Each number is 128 + 32 x the weight over its row's rms, rounded and kept within 0 to 255. Layers, rows and columns count from 0. Numbers have three digits each. The size before them is the row's rms in percent of the matrix's.

# layer 4 MLP up, 1152x224, rms 0.0664, rows 609-671, columns 0-111
103:207123174160106134139052084168133125166101103162113076126092121138121150182098118160113086157126111150131193133138120084126072134123142147116153113123130171142151125124170190123217105182125144154128095164158117172140132121124150085127136166148134148114098112176127087167151173130103112088201103142113160121128181102096124171100095134120
071:127139098143070115117123164096052200088152092158159139177141152131105067092150154086153123088083095135152100096077154086138123147136141135180142121143137147178119169080189099117101149150157131088146084051079088100100154130098119188068145135144110078126115119121075153129128122094130116114085146097091143101113128094077141114141186181127
078:146143098153121159107172160139091161208047148121115113113160129076097102162126058162111198139107122136101146102071071130091113160109141156071134093133147152124128118185176147101145160159097132141113147130115106083135100090128134147110086082084157085118119098162148124156102110099109112093131139141139131094132103088181107102123123137140
094:130148179147141063123166141130122074098146135143112121139121078128090150117090151119145104095145109088119112092147089084168131136144102117097145055162202104140167196163160148174157119147139163165142137163143118152133128159089153182111133101170088122105176113072066097108143129115137134072147113137147132140119144157035127152156115105170
099:101125122098132118122136109186120191166179168116127110125117124138143135158049130094129130098156116135153139113168154117115071106121147116127032122128102130112087164129093150114026092123134133074177146187120079164167130138138109139077115142053156156144132115157094164136171109144139181073048088124197144131129115100174133130081082128076
103:190108160130138090130219154103114111091138153157119115177116127084128138165134121150106096119162092138161211098094138108145179110115143149132107106164135083194098147089129153126046086135111130053154077092130121152176102149139126152122117014104133169177092088148165106136158143119209136137091080145056091116120132159147118103123183125144
104:093102109090131087139087120090131111134163131130104114143115121111123090073172065151170110092147147113114148089121128144175030086137110180065157109196150143142087111170082162054155091132140096096159117141140109120179130130132103096107171114134188167087071156134092106100088093116135106116131149111144118113118082061143145103099215192123
089:096128074128176101126069108032158128112121132135109167138126176066144134129131195097093097158137165056146160129092195194103096136146098153173131125099115074156155175085068072104100096151131146161158108113099150175124165153158154070154093183172185092122169180172153086168139211171138121143141128121115096154162172133127171101113115099143
078:118116109131239157131151069137132064141126155133142141131143076121090142211092118137123140117151122120139145081171157079092106087086148106158121140110126154140076106091132097063159124181138096118080151163118145139122138136118111171153122100162138128104134098162064148114098172155124148123085144134125126155121111108115154191109109117247
079:165107138124116179115152102151177178071130173103179133109128121107110125155138135088120107133104088123148133142209098084136108116134129075173088090113119114155113171096164148131139113162168115156118155120124130125123120142080111065191046134151145108142125152111103109089195184122133146124102137124165152090144146170008144108123111176161
099:154148129105196207134082167165114171159131199071094162119145138104153096148101157109124168131104138115141111204092058136168094156130106084144133053127134134130168157140064177136129144168076221143175157124117125153152059147070114090157177128062121113113107127114118109134128078156080155104124134147127123143131186159067132177128090133077
117:096109131131151142131122112134115136163083086157147117158130135161151149110134114046169167146148155173133114084106120094188119153126157129164135102080092156085112153125146106124181176160114144111161196105102177088173148078141101129123139140052143129174079132097165131189104125119099115146149152142134107074119122104117126115128152047097
112:112128157192190151056128187112095105083161173105160109111111102105191116160123105171184136132172157042103144143150090092056139114131120175109115154079195120099145130110171122085163082119074143151118105178172066074141129156134113090164111141099118107073148152146090125152109119102114144069174153138139112156127073102127124167092143162097
067:122131160212207146108129120142064163117109189091123111087172151138130153131132092109167169123115100098111119142105101174124123125109081199093137137155149146095189132106074137100152141077075174109130139204152109155127144122122146154152189079113162156110090067150090125117099125147145096123130167101134146118135125159173097153136143091071
079:113118151095174140145127152125107119100141149117060130187159150055109084173093112123119162166147125185163087142113109123103192094118135114052148090121151114111081120135099126077110072139128158160116130111096104055084148140107130139057158105147137129142163137099157137143143140161085127210115091038075074131166120115149112177082169151129
094:140084154140112141094093174110076125134102172114070177138114099119114088131177130134133127164119112170143116117132103087161151178141141162137116134090123150136163114136112117164100138134156099118124126123143179026143135088076106115089089085090137090203206149193140158124122094155037098077133123119107097151170164146156128133129041151108
127:142188109110109089120125153145062136130144124074153170122110150137146171156145115168129159146132089098154109103152087209119148158162116069166124134074172101127187128156160127094135133145086092139124050115137108120115123123187104048157086135121208082148143206121077075136115140161116072129071142104106096080077161110107167104134107144123
104:066148110155129082095085114117081118119103136093117087155130160091136147120147133175170115086128075214132149186072175166118110156149128172110153098112138105146076102126096175058149109168130145117161143144119080145192162124166072112123154133115122160117157147102096139135151134128120202170127096145135129122121139159049116175113140180091
103:120056147081155147133142035130100109147074151168088133149093136092115189121073132105077148120171087073163148117126194138117170146114188125097141077124151118162139131106136111098134126090046194155150134178198063149116119154112100110127130139100172149131074084164117123135128143177160109113145113097097091139107153178155133176117155111147
099:194139222091108104140149097120136107137118120145103140126130118153072118124141121135112119165123142167108180194145168176083137205163117099075076105136120181133105120074154165149149115099109135163110159166170111088112160121114162167147136080139180111152124111099153163106127141214124162105179137208080161115084125080114052122137146109125
077:150101137142143105118162069211147143110143127120157071090081071203174129158101105192143134111138130144167113143118130133120137107090080147059125161154081147140134086113110156117134135097100155088115109133128167176148109113062096143134113146129126198065077124140141141141062124172143133092125165156138096120133112120197092164171177146107
095:127137156150162154133140135129154084147129175148095116118135172113124136133110057134074133134102099152118080158122159149131193088086135119075130138133185153139076086133181162113152122188172180156187148159069140102148132135137120094106138116109139078180140163132101142148089123163177067134131180127167136111121135144118080098135113148140
106:095117093141139179110103128141190107162167158137086146129040107089149140140094076059190126144096120034125160134112113151167190153123176143113140144108130103160105146162145150136114128141165124120114126130123160095194132092090141155102126165162155125064069162140182132118159091130153151126103134114176121159153106165138156127123043122101
089:085091151173175164071190089128124112107150147123159105132134161094142137135103082176205142104143093154184119123122066132132156134124120144125087085118126157151126131159102062101141129162144160082152110167149104052122119093101103155072087102136144166135134105117167132155095176116145112101031154183174111101159129111113094126077099128090
119:163042132146121203175189212122134188131127174138115096133132110171143133182094138143149119175131116119145145121106161086174101145084092116106167169132120110096150148094141106186144138116084111102134129031081140127082127128137124136064111102108117137128103122126093128144095134070124127131096175096145162097120119154170143153156146121143
095:128115180144100144128135103074103153115155141131131101161109144161116144103095127119126093134133069182204210138153129072119088094110135149021110168120132099139047131109174156143134124083142136111134130124101176114189096144050118143179103077153151135118139115155095097127161127111136093141094137105130125131114113096160183153157109130055
084:129093124159124161178093124141130144139111125135163096214160093131137132153140177121165167116139161143117163113103099163073141140101106142160210157140130148127147156182116197145120056132080164163136147123186147056141133114094090179112133126077164169108113108134095143161040166170161188105097089123116168135170117183155151136109119144085
120:179156121103160120089174086103138136111112170161091089126113121123142172176138121171148172096137101169127115094080111163119100114121126107095114109064185134091155177170172116126170160145079153145080109173177138094104115146149116104187104078142117139062162152144137118145123139111112098149114169169155089084084095058128153142123184171136
084:133142130130124122182147146139115151097143146113082110136131103111114070121133119108095108128175148126122095122138137154063207101086135071094112114119140109124144181121073114160169084121115107137132117149086121126166131097130065121122091146143118110168114115118131103168089095085158125135148149151176095125121139190074169174103041093099
086:093100142123136173123175147125165113156151176090112088123138176157112168176099075171207132183140148175121160129122097103128108077105136177101205158138145122042095134192096145087147128080092165105130150131174123073105111097137092168086166090127163184137117125119159093122156137143175114144161112147110064097129094123163064110195132136131
087:117115205218082184104149106096093175107128175123154153088090160072108083113153131089113140140127101119170084102100101098144078142148181162125156136165157136186112109172137141110138123165082114149135137094182077116116142132146148132103175137107148084117152130100049111156071103106105125142150086173129179125153090110115138106095152191110
095:113170106127117142186119110150139144148123130127074118126127098135096135157090155105092140152095123238109105089054150134110087175130127110088094082117171084133129125156122120165136114141088115123119139153140143067175094154199130126126144130156101132088148096032151079102078120122160153114161128189166164090100136163156125130109143100187
083:174145180169136133058141103134080143156166106142029128108078099092145146157193192139127069068145083113169163182101095166096136130135154147144169097154114138107103126163100148160100143068099144166122132143125022142132135130111136200115152132135133140152136138140132087118150137121119123137167104089154096174104093090099105143083122140183
122:137124097150063088202116071134102094173124150120093072179095094088133137161147156078092108124125107141113212110133137061126088140137059127127125165077155126129129102157180112121190118081142127089095115117157111153081159181130179134112151154126166093158139127153140095093139156136108151112124131197130140154132091108132101194115152094135
075:192137127173121121169142061161152142146130144092106060139166117126097116128124087146147158133105149156165131132123050161129118156117124107061199161116159119129166123169135195121138153122102125126136138155184167103154110100142130128131143121082132186094151158118181135205063189144159132127149123141087065134090103123157102122145155179089
110:104104082194100095112141138176135146145158140147079112158125136126113109156141113077157125132178062146154076190117127162158121092153188146087100154215170100075193155125138179177146134083128073211087153157116092088143095106143159066111108164065099136105156152148108099112128042118100105140161191114126113176157089094091092131172135162170
121:148107120117123128112136196130143141182172083181155132167096066142094163126143142030119077112143051123156202156127126128088173150071139107160131097150133121071139117171126104156138158092096089117118187134099133161097155092088154145126082155077130131154083132115132128119191168106104136115087102177145141175090119129131116135096101089159
142:087159118093089194141133139034068123125133085143181113089165104119086112125089101125163105178120181134139129143162091117109119083161139128146116169108159097108054089113128167135158112087094117110087137121133111139087164098167140186177106124176132127105122113102136133129143156134121132187128091150155086137112117122151123131110068099175
088:086169120098070117159128149112084118148136069097178171163104116203169101123137135089041129163131171106078114078103148096084140162150128123195129173102140150102144112134152156136078164118148119147069105181091185158122147126132177105143142197139130098160151110141090108122154150150123102175077163097101137123116116150087170128115141141146
104:155094163063128146066100138151104113142084080093178099136142077141118071085136173124181140176146118105137131103097142163164236132143145124139177169077108143069130160119174134157124142098079133109121109145092171091104175100223124135122142090145145096133133131128063147139114124102163146171129127122141172141121178130071150151155105120124
080:109108148080101139130115060190154118108115073142139102179176116086101105094121045159160132143068120154138092159153166110139116167137095122142123106124149082072146098081136129071133123113179147098116144147153143154120155099112109165133125132119094111136056136042178097177081162149128134131131108166206107179168089089152152148117104086137
116:093167152143146147103104124113158200080147132147158116111128060142108142117116135159135145178128165091098086152081137039076103169066120162150105152140110191154088128124171122098112120141086115161117090140121155154142082104139125109175144136119117162132142168121095139110097152124116167098104100179174121197122091144081057179087141112167
131:113131142125122150126142167136122155163139211137083121128180136113168117142111112166110178101120134079130157144102102095136106172140104154092114104097132127153077165131093065078161163147133093156184135124134066130133145132109117073125191135118163084125145107155128171130159142157203146132122137131150111105153061114109128123105125085132
146:155161182120195108131135181125102176168114127114178140152180106149089160064151117144099125129191130128155156112079148119098126123100129212170097108134114113097156107105098140072146116153124178128137146131158153132097123123148126148172099167142177105144226060086108122128101111050095115149121146154141165120147193132187164095111156108126
121:069143100137137150142134087126128145094163182160075165113107090087072132135137095104140140104080150086141072116059085084160092148120148087159096112123137151162109151120104167101071134146078140165177113157140187106084128132164127095112147133115170107122190092127089156156137196140087097119149122133066163103188111102083172133128079151127
095:082146072200156082123107069100117174104154165156089160092124171143118092129157149117152059130139149105159154128059134093142055147133110084100161144057123140132049138087136089115130121141117136097103085157156110107171171167118125059088112083103149121132129123141145168160137183150143092201138090077102126068136096158111130128143178195150
097:137150108108118102074220162098176128083193114147113169099163111147117169146092143044051086108159099158139145169181143115116159097102130113170154038162089133165159149073097155219078146121161111185158120165132146127107142176122130152101154168142079115101086121141142118117177171085099097108130122157147133141114148158119088115129130106126
098:116146106147158096116047140143130115153115132111144162141115117103151128151075134142124131166126095140117159125113069132137164116157151101164071048091143138142147109115090137130083169068095052128137145105189105161094152150104139110124150148086175132104081154142127112198101184163169149126101146154140098146116115113134120115150121141109
087:164139187153161145079184170059116190133147112095116164101177165154153116177065187077116144141098121133141138073165165146096171164091103164164127148090136132145137162163109114140120145146148188117090110107121157101125131137122132176089140106131109135170152145147124153161150178153086071086105145123107138132117131045117034095123115113134
101:149126135125093117115180129172129131104142100105119114156163094100136113099201100145145124154090145130156120185104108128161109120115106166077098160135090127092159095144179196092143113131094171113103116135173167107201090090112133086102179155121140107158099151147092190132082040093111174157160146115095130113110082172151102146111086136084
127:109172153097071186089154149099159102117062100139169128124100135175094084131125095094135170132104090128100104118083071160181150156135165163138092083107120098139142084117174194091129159177128073116068138075194197071137126153112152111125179090159133110107115165109125153125085109111104142125082193132080096086160139189140115124098097143103
116:127091114155047148083111111082081167158101138129154098084116122136144160125151168131151127074120152138155175123107183057119087112082073156128141161097114112173122133139167064136126134095144119091142100085087097091108194143130102119109115146107155141171110093082090134152117103093114145069186114145109151111107139103133072146209139088117
075:156071084138062120128114132141107103139156135096154137116144140156177068097142120107114135138088105134061099135117164177154212142121136128216113166132098144111200121128106109157090104056107137124095113099157124138108145102121204064148153135149101126103101105114117144092129117162109087090211141131122111129119096062171097132139075125195
068:128158150166090128103114133076082126074078146134177146122109169117081069120175212065106155179166117052179121104151120114130166110150107131163100104141130125095169126104183109128082123139169092096143092172116098098151130119125133181124138105170092100181163205157134146100184139098163128133148116104142113130098138108052141144098090112138
070:175162164161123160088137157119158105081179140206117130108162120076153149080180144076123121158127120185120124115122135109113158111133163098142136056107074097204127184120195093160130062085110165118172127157165142143137168128146164124139146123145130089114113110070100123142127110132139161121182120172165109205109071116081127148105123090167
079:128103130141085073161116127183138128136133083176175129169141117182100134070175102098112171137076092156114043140131130085176151112077161103156102060166048135140148101087151144151104105126142108096141100133121127163135147141138094148106167137159093121152136138123118130162067110117120186128128105164109184122153115150091173161160127078136
100:118130105148078156149093175145188116202149123179105134200093123102090162172136154145181096144154132174132229095129073119139106186145183169109135151189112113081142149155148093104126100115125146099069144116133137135167136142116108094108124144143104118155137109128154126129127091097128108103034132178102116098083114060128109048144135149157
107:166153131132143141140129160110117187163133146097123129164058105204125122105110054156171185154111132112130119152127103140151122058106078083169131107097188130099187174142111116169113119162135069153143132152122124071165059180115061109162121093141101133083132170133167112145108172177093106152117099171160103203147169196116169070108129138122
102:146077148189111100133146129115113157064120168116088148157158167139216142133115126082108098115148146156070099144148157115108152101096125098141167183156099158155021130062163118205135095160104137151147104151128093155156142080194100144130116090137116107162168107062094096148083099135141141105173099132168131101179113075090135133109159181189
116:133088188124129164135136136143098124169097145146130169090152148130078129085088221160112167107099107116130132070155078092186102083131178174021135156134108117193102113163124147112090151142125187120130118118164080144183151167139177156104131104104167087173145062117151115055111167184099170145131168127092134118122096117122071139129100119109
109:114145133171108123153137148085085116152171150122121158090199162116093125102103142086122120174113167136147163194173122151097168109108119114102055103156161157160120102085208145157106102119147124128100106111119127167135120152165152026129106206137129153139150100174167157105110180108050084175098093133098143084164108098130062114171131124093
072:169158156134188172140132105143099137089134185121148173110136115087101130144139078163144152130157150111166090134099085107190104140152110076100201029147114122129093106137144125074095151149079130097092156129082116161166138101153154172103070064132102169092111130113175108128130105102149103063073131154103064087081097108165113147128156099122
085:197131113163148126133174101112147119123201139132126070133150150066139180091103163128136218141156177051134124120121183157121153180155125108137158117098104139124089129128130146145125064121131148139108142027142143188103140071170115121152094128050179117147128147135140160101136100160068143204138116127139127132125159135145062179087135126040
# layer 4 MLP down (transposed), 1152x224, rms 0.0253, rows 609-670, columns 0-111
105:134109110097157092118042128132104084116088084074165083098144117091171132127127096157133114140123174147092162104117123154178104117136174142152134134145146108117106128151123117104143082147179092135133066179165079134070118144136142103116143128091112149121137098178144118139160133088156129107145069133133097126143203159066066168206073062121
077:080160113116077104126055113117130119080102104132100142109150133094127080143136089129148070092088129096128119088159140115095107166082142125115121114114133131118095140102112081101154063085142097168143164088140142140112132163072112139136085140109108104118108091172107130115122182072095131096125082087129080140101163182067078113146119165076
094:116185135147171120094134192178150122162076050123146131104167180102133150132214181139123134137030169181098141064203132096110179141092144146176100111148162068141110174104087112102147135117204107169116175134087149148083117157092155145157057089170133075118120184161166153143165128107129136118147143073138105147074136134127104058152101115111
096:109128108127150101081145144123100115104124113107056151104185146122137112160128179114127106139148177067099155146138143074103104117123139127142130198117173121068072095104104131174115119123186159122139148140147122159088104180103112155191108145126131107175132113170107126125117156072103146111109083111212126142146198114089114173152130107121
093:137139176117051136116121096137179140113151147087196155118098077149156164181118102142132162113093113142142126161124102136120120185170147115130109176114128143080162140158183180120127064152105137105087113145135131124130125109111166097118096119115076077131150093082130124076137155154143199132105136094149154117106020136167122113115106147072
086:177137109117097106117125152105106098105129138163123182150174157099162152207127117149105096159098126060074169117082147108142114146119134153127173054171160152139084124148134099085097103099132124100115177172170136123114113126146163123106063065100094130136135150160163183179119182121088110111136119109075119167074119208159153072167205171126
087:103145082133124133118111096140117106139138092110090187181169121132202135121087124110114081084092129105115144145090141114067056160157153099131165088073147129146091176121095094122079056118104148115102135140129165159094085133110159129125115165101091064113114114135092113151121141120100123097165139100158146155106174155127108136089142162135
082:108129077130171158106118112083085128062112083126133159168113169135119198047097096123094093108155141118086157119115150154118113132109124161103186148119122106159148180171126093109075143132119134065127160056105113132138138140122129102067092165140100117105174122123172125176043167146115103114139131114112074169107051146174093118123139114064
089:149192122091172076123159153083109134168120146147146133116137080160145197108070097154132075171155178139175126104104134097088103129084111188126107154152211137148076090125107118168153161176169097171110154166117149110157169108160148151177098144125112158138136125145134183141129106113137152083103128105123140146074137121169175144128069122146
095:106156117098146117108088221163118144180008070067149168083131130168157136182109109114096129190131088169120142130197100151163128176138179148139070131159183127128118140188088110125137105159160118151080097139129106147071162150147155128132079170109131133100191095120108146110190110084142116106123084109146105099074160151082128125158106151149
106:075125106119160125133056177154146171182115123091146129095170160127145126136160134091161122119138099116163171143109119111126114127123154084162105093118193111114144161124093080189149095148130189070140112100070109187136174182148147146168132081088083108070107164168096121118190098083103143129102120100097127107096198121062110128169106050160
104:125100148165125057112106113117157159144120069159107105138105102144096178092144117104137086144090112099152091117091120113192147097116152114114100124118125076092071133140147091066168152158101115084158198131163138160115129120141144123078122123120116162141111132157155125123155128094134123080175090102158057105068159133126169064136118056119
116:178138110119145122123111179191159128150150147107138074173161124131173107104144131125167117122187125110136133167194085086092144158113151170117097175103170138158153131089139142131080067156151121126089107192167181089110168172152146188128105101109109106050100169148119143164136166086117097101184106157153101167093096119093106181136103090092
086:091195115139110085140103172144111124158150099132114102139199181106190157091151114122161124122129121053148172071105130118109150170170159171186115128156137072112142136102131044099144045135093121123127165090119095141152123140182094183195072083127141098089110074188120125107131118164120090151141160040119145053153106156160115138110101107132
090:084179128100108106133164111149149151142109131171102184161175145117145161174133162089111121132113184136120144129160176104119150204122151126146135135106181120153126122129115116138148077136162155091105158110092129131132147156091176129115059148180068146139136196129161176139176166213104122109200107124136112183162170167085132095163141177107
084:159195091159112082116127141162157151147114088122121142144145127197177128126181165143137140141085117169184136076150144127119146133121174172159145052140138081154135142084117103114179076104119148115110149126153168157132143194062150091142128132124065076119138182199145136132132135113124112110155136090132082086093113181120115144171058108116
116:190202091099105074092112119121113163131140150149091102072102094170106150154141077163140097157141064175126117144187074188181113130114162085102117149069128135163118149112165101112147107102092089137094089144098116165123122157167158097139145138098156138140142131160053121147175177117115155102160093122172134143091151163124153090097095145139
111:095166115192132153044113133125074132183085159140134138112201140140177122121121181108143136123134104132140143169149211183128103182166127114140125130124146132120105118166115105145113072118124082070101198150130140126163225112114110150125111178085129120130176126133100141144180112129059147103135065106167096145129129188000141146099103086183
097:108122089073124121159174091133086146135040121148097127108083171088068171121132140090129103164115112106149097045108095107100150168103098143125115165181177075137115103075151097121083072124117118136112117144138098137103161157097147117142086132168103122114098095146131136138122124098126090081117095125140100116080205185157097131116114102099
096:116155114109117079139165162084132088205091080128101115119140132150114128142141157127110112083107135161150171127139123168094145167163121148108123177187159100169116129112178116092150005100164148119130175113132150065112111165124123172155166080151149117167178175126135182126171069196118139118131163155076127161102141172051132124159130084103
081:116162125113110140177108166075153165105148105115136159139115096119119107195147076129073099088072147048108140095109149126086100182102202110156184169082150121115144143148126069104101073105133147168218135123122137150146136166145116112098120141049102110110184142146128168129172179074159099169156106104164054149122115147097094131142078124127
095:103144152143087068101214183093143159149117119124139169133137198161150150184152111125099210124090125125087111113214163119112210119107116131125147095109128118108101175121109126147173162124139133150096116149125173183068113134078126146184132098082157129173129186121139142103119145106113094111097172115116113165059139152137075092154070133097
099:156142145124101049171098172151173129196142079125153121101104136081120096090136100041152111148087121088122131112133083118124146219104130145100189136090177129166081160145142110137078085081174122089124108159074153173132175154112149166093133107171096163090130186118154134140087072074162127162102121120109183125133150144226121141092099102111
095:121176116112117124084128102156177116130136129104107101156151147161147085137168123163131167137090134125118122196172073091116095143104152128177147067126103096149086170169079103132190129116125070178154112124100119160034165164109192099130111125122130117127121144150129118113131188081091087143089123140177077205148160137089159102107090133136
113:157155147139091174148138161044137096143200143158175149159145187119148111197143128161071042155135142095135130090136130183205107153103115110102113111100175109137150099119102115163152112122162171130138176133127153094099115188072104109138117130084179078167156103171132137116160182128189145148149184088164152074080128162100092142171132143133
101:121174188110105115144112127106166170130166124125161131090137150112161135131093071147143100135119111083117139125052110132127094122173197134066144159093116124159084148116129090137103109070122137104126153105108114118122150169092110109049106092123126085069173057101107150146162130171111111072130135096099117130121098095165134146170072091046
096:133097148107168106184103101165136114121115162095095073157141156145109167151149122182144129156052150125066123171161123140091154136051085081141157132146132114145104137194076125099142102122121108109068123087139152153086109091102102190094166114145173093124079121122119147155126188094114090129138127076105084157141124114137132112157143161111
090:138191103084110104139109135148115148169102116121082109148140153162134110177134132137107090122088113141075087128167118157129079138103140130132104184104139105187068093108136127109118117087140124116145124132163173210079145117130098172104143146105129118092101136124102100122133100079114086125120104087196056163042098181145117058108155139115
089:115135128105132093131154101121163157150143135144116141113117182145167039098168107075122128181166170113098130072155109154092089154116121107064151123115165128131156131159117136137113104126105102118092108170099178176115138123154158150084127110138148113130106098164162189157068134101132139085167096167136122151118134127142149105096095146119
085:128120119085167100139119130104159135156180123137160107085098140149155134197109104100151130198108113115110050097125130145136113134116151090125111098169150133146053097162043081155154169115131140145137141102190124151090152196144127191137070086105131136111111149127110146132178165100162121158134138151181090172094153166128062141109095118182
083:091123165121078128138130092148135170104094122116136116112206106152194102146158173145095130128102178116144137192183156132108128173082197106155157093097116129115086149120127124104144104095136108156134163092130182141080128182123150128143126109105111187170157106129109125130144180058096138156161074133143080116157129186098153153197131133131
089:102141060110083085101150131114147188111089118109103144093141123206140128140106152083106092179077174166154114134157150120094135143074104103164140152095163078172062095104125059117153106122104129164079157141150108161126130169068120114163149163138090167096152194087056151166163112091084085066178162080165091118086105160109166117167109141131
093:126188102085099099080188144147071138174125073096061116179147119135220180138242154133160068135123133095123139157154102150118119144128171155151133165163135046123094118163134169089101126074133138116141153182145135125133119187109093174128119140060128187128113161160132154092127169095100144151145090106163080119130147184066121093113105137190
124:145212110127090077162142095091136092144157061093074062107075130111160125126137138100166123131113142102140195090145121094178149151107109152104164145113228131153110131159192115071135091104140122122114156120149147097104105159176148147083152160088076105148099147148077180148143166157152156091126109141132158136162183105136112139129112128113
098:196131123164141097080122092163142126070098124130136151083117121104108121084080121160165134168133129129111119106110180133140158144197109116059082216094107147086157102130125139113111152165120093124167124123128160073182162086164122075122146155160101148142117108097163123166070099160101110223145115077095110123093129074124108109123142139089
099:094154075091086077092157156123196157087145122136082133159103125079151168107101119086143117068130155140129173195128100159119147130167182110088155116086135089144122110149136065126133071096132083111120128129073124130046091140131090119132100171109065075046121150151126133154128194118169100068190110114147149174113145127099100073171094120134
123:091119119152089098130151093075151120158127079088152099138118035151126138173188134084119101089170113086123161161159091160068128157081131181147175137132181091160132108165121130148137098142099071134160152147129130139106047157064127144123154112130115141144065162159161145106124104114102144136158124073153181063145153132109117107126127133129
149:161192106061119180151110148093175130151105119173154128144129132132155193074098091105132113102136117104127091121101177136110142106117163118115058074136123156156143114094084123119094152111167129089203084187103099138111107131168183153110111140099180130115078133104059143152135163085158112127154163092159121159086131161110118140103146135117
088:078112082137155120095086149108187162070118135036099137118148145159137151095139139107100106153118134155115160132118107100115118190045103164112143137096150122086072148119095062119129088047144122133118143125109150144144101119112067125088144153084155118120126067123086155091107105183118137130085157154183088158078124112131112091124128134101
095:145123160098072109127105125130145109149102056084125121156109126121112083079144175228167117159141107131083111138081117176176144103144159123076123121030149164077102103120119078129198166092095137128127156196159137103093115098222146095163100175152131128088148103102139124159193092093126089177099164095114142109086117118082150158158109118127
089:062149129065069139085186101157143152121046108116101127192078149189121091125114065105180150199101138120119121111175144098136144145138093112115074095127121071110148143131099090100192148078151103131124112130110107160117096134124184099145114154125092119158103143092145100162139138115093142117158073110153082162131171061106139042144094100116
131:101197132083120119104100113132167133091156088119149123132104080200160113147087147121062098189057143106092071198082084115057156124066136164146153167114174160150131132154150088130069106106134131157083100174143136112143101102143118115124132109101149162091119171161127145111153158147134129080124112139151163212105149115033121193069115067167
093:095121144085058146129192146106091108138122146128115149209111127162159163177070122137149142153123130062144115097157126070105137141108141193153141143124144135171098113134097080079143154094143098138178100146163118147104156172061170095188126157104091113139139113166110147102152137166126137141119113119153068116134053145135131125092110075105
137:147204158121220125166132149137122112180144118098159142118204143147090117056135053108137144142186137108193146142128148109129132157144152163177158118134130074156156089105119121130144133148141159156164132092128180172113135138104103175132139100115134092148164101140108126090136154070120146104115166126151151116159182201142109085128125125141
097:092122113150149086173080126060143155158142045115117136128201102184104155155135129074100114150135150131107109118130109165078126100103185106160124120136152121167137130159163119184108114089122132110136160102080178185159133177195150085105167102097134189132116138130127120144212165098074118092150118137108149187081150144086133166143116077098
102:085136105125154056155127108109120147157100091158141147113171187157136076163116145110108099159106194115140145097159142144142092142127106100124131096075124138187098178130145070153143101119133086125077195128137137136086161138132153102113180116079089189117088105191088155153168121102141079112128087101120090098077151206106140144161140143114
108:102101094107113111133181189089108105133175122075128125114091086105170166177093084101148090097121069111122214156116122132089141126106194211131185142149184102118169144169114114088148070206143164114124169158136073089108137127154086127101090152160151109129190108143141174111152123130091152177080110115128100179107069130119123158102134164104
098:123199102118129111131119205120137156130118088095133119118162211134130139127116150121198092224100101169119132150115113134120133191185139095103140108151180138171173144112171091139149111072124144080163147131145165142142124175115128148112159115098149098099084212167091146125109170111174149126112139129163123140110118113129110132144080109105
096:192182088159122093148094107136169096180097101108108156161149156169121180143113188142183164133097177113172167150139123178160123155098162150125099135160160104150165193096106091094175078134152154101109151109101131119166101192098114093088128127139078093180120184149168195138146150163113157139135139092144131188105123160200122156130079139110
075:124157102108089105131115130159113165103116171141168154138136112137135178115146121126097097103128142093100169092080067138123106176125160172173127119137145091140114157103094077165110083066089087072138170092140171187087154182125071164157103113116071094085161088169118127159164112088127107123138069101127077136144175151162131096158124150137
095:147179106114110112111109174160146117159054128149127145159121163149128105097175082124116119069101134096112207175195127115099083098077157169097165167136175184110107126120169128099095070124154129108137103089122130124139082133167119140107097172150124086154142161151077145158151137168091148103177123081213157157122160197127133108111169090139
110:187148122109072071224170067113105110180120084099147143073093120141161159139130082110112083141118113080123115108126092131124145138113162154099115120092203068150120094131191044139109139141092115105131204138137087134124167188124134159087094129146104197085136160118076130177129133084130099130140062136069153109161147142120136178120161112131
093:113178077100147075134134169164165128111120084117131151138160173163175171132117147161140063116117160111160177116119127156134197161175184111132164150126151093119136164117152081072090052093168119097100138121163136152154120147123110108167134139116067118113199121169141213132148114089121093135161159107170078156123149109138100160141028130178
077:147151143100176106159157150117163123111091088122134133165189105133136157175123112145141062127145146106139090130138143141119158189057150159109181146143129134113100138146082092091143077088129111145160104090167153171145134127135133128154141171077131179133147134191115170146142127102147185090141078100171087125095178140138121162187120139077
084:088144076087125104114151133083152116119055074093062141114115152116172120152113110129117113149111164134092129138122125120121096135113182137116128169061106081080089103172143127130106065080111082119101169119202159163118120159105108145142088132142129158114136136209149171130173191085072159128170059070172067129088174136064100111128126119086
082:100138151142133115158118146114098149135121084105150169182157077164137164164095112165139082138101187127123167122115167131093151151097184130099122161121137116098105125162124075150110068098167108158122189110181160145145106134192115117143111144095122141139148158221175166142170115112114172127171117094153097158086206134086133123187131125133
105:128149132144125154146084162163139123147099148101167146097130125127090118151130174110139134185126139152098121110132034096142182172152118157127091114188138075115131167116105075157126138112150133066128095146121145190088123118088166116117100113102131110079101131131107158094106116072129073118098123142134163130091091175151097062116128143158
097:133144107109124061056062164161123129184105100138182192147107084152124109132114060097175119164126167127133168165140153155116157084106134110061125131112171083119118141104153129105124111146099124090111109097100035219110112162061144113096139111138149094103093141179154154148077161119099133172123074165149082162069136133111161081132102102104
100:118111068147132083118100138139134119114090122127143137073115139200174167180140141138118155129138110151122114129152197116076137107127223151129133077140158128074106125137131104119130076077149123138081177135158120154187161135128112175124142145179115083149109128095082132151127131134151116167151071142157082105149090138104154071189077124147
119:108174161118121065091114120138136147137098104169119160120112145171158167099155180163148151111077145118088155063112107122100149110130147171139128128161158091208056158094132123072141102114144150118137133111154109153138113136113152143180166100109136131141093136171142121097159164178129168133115170111126120156128106146091121119158110115101
131:076099137148138102138098138069091123196164118101155127127100172137156169131121114112137103184069202153114200128117114130121126124133152113080107146144138094214178149141157080126137048161123144095064115133149170149084083087156120096105171158106105139116158113140155186107116126157089120112089060110112166114134145097105133147108120193111
091:136123107122167088135136169117155163160114148119163148141175134101110169154113141112133109163118124085152089059130100108126110133095165136108129126163178088113069113152143086087110127112157102081079181147127171186090136177119114160149096116094125169104155187117137165126146129099118124115110124089153064106047117125137172103155092127098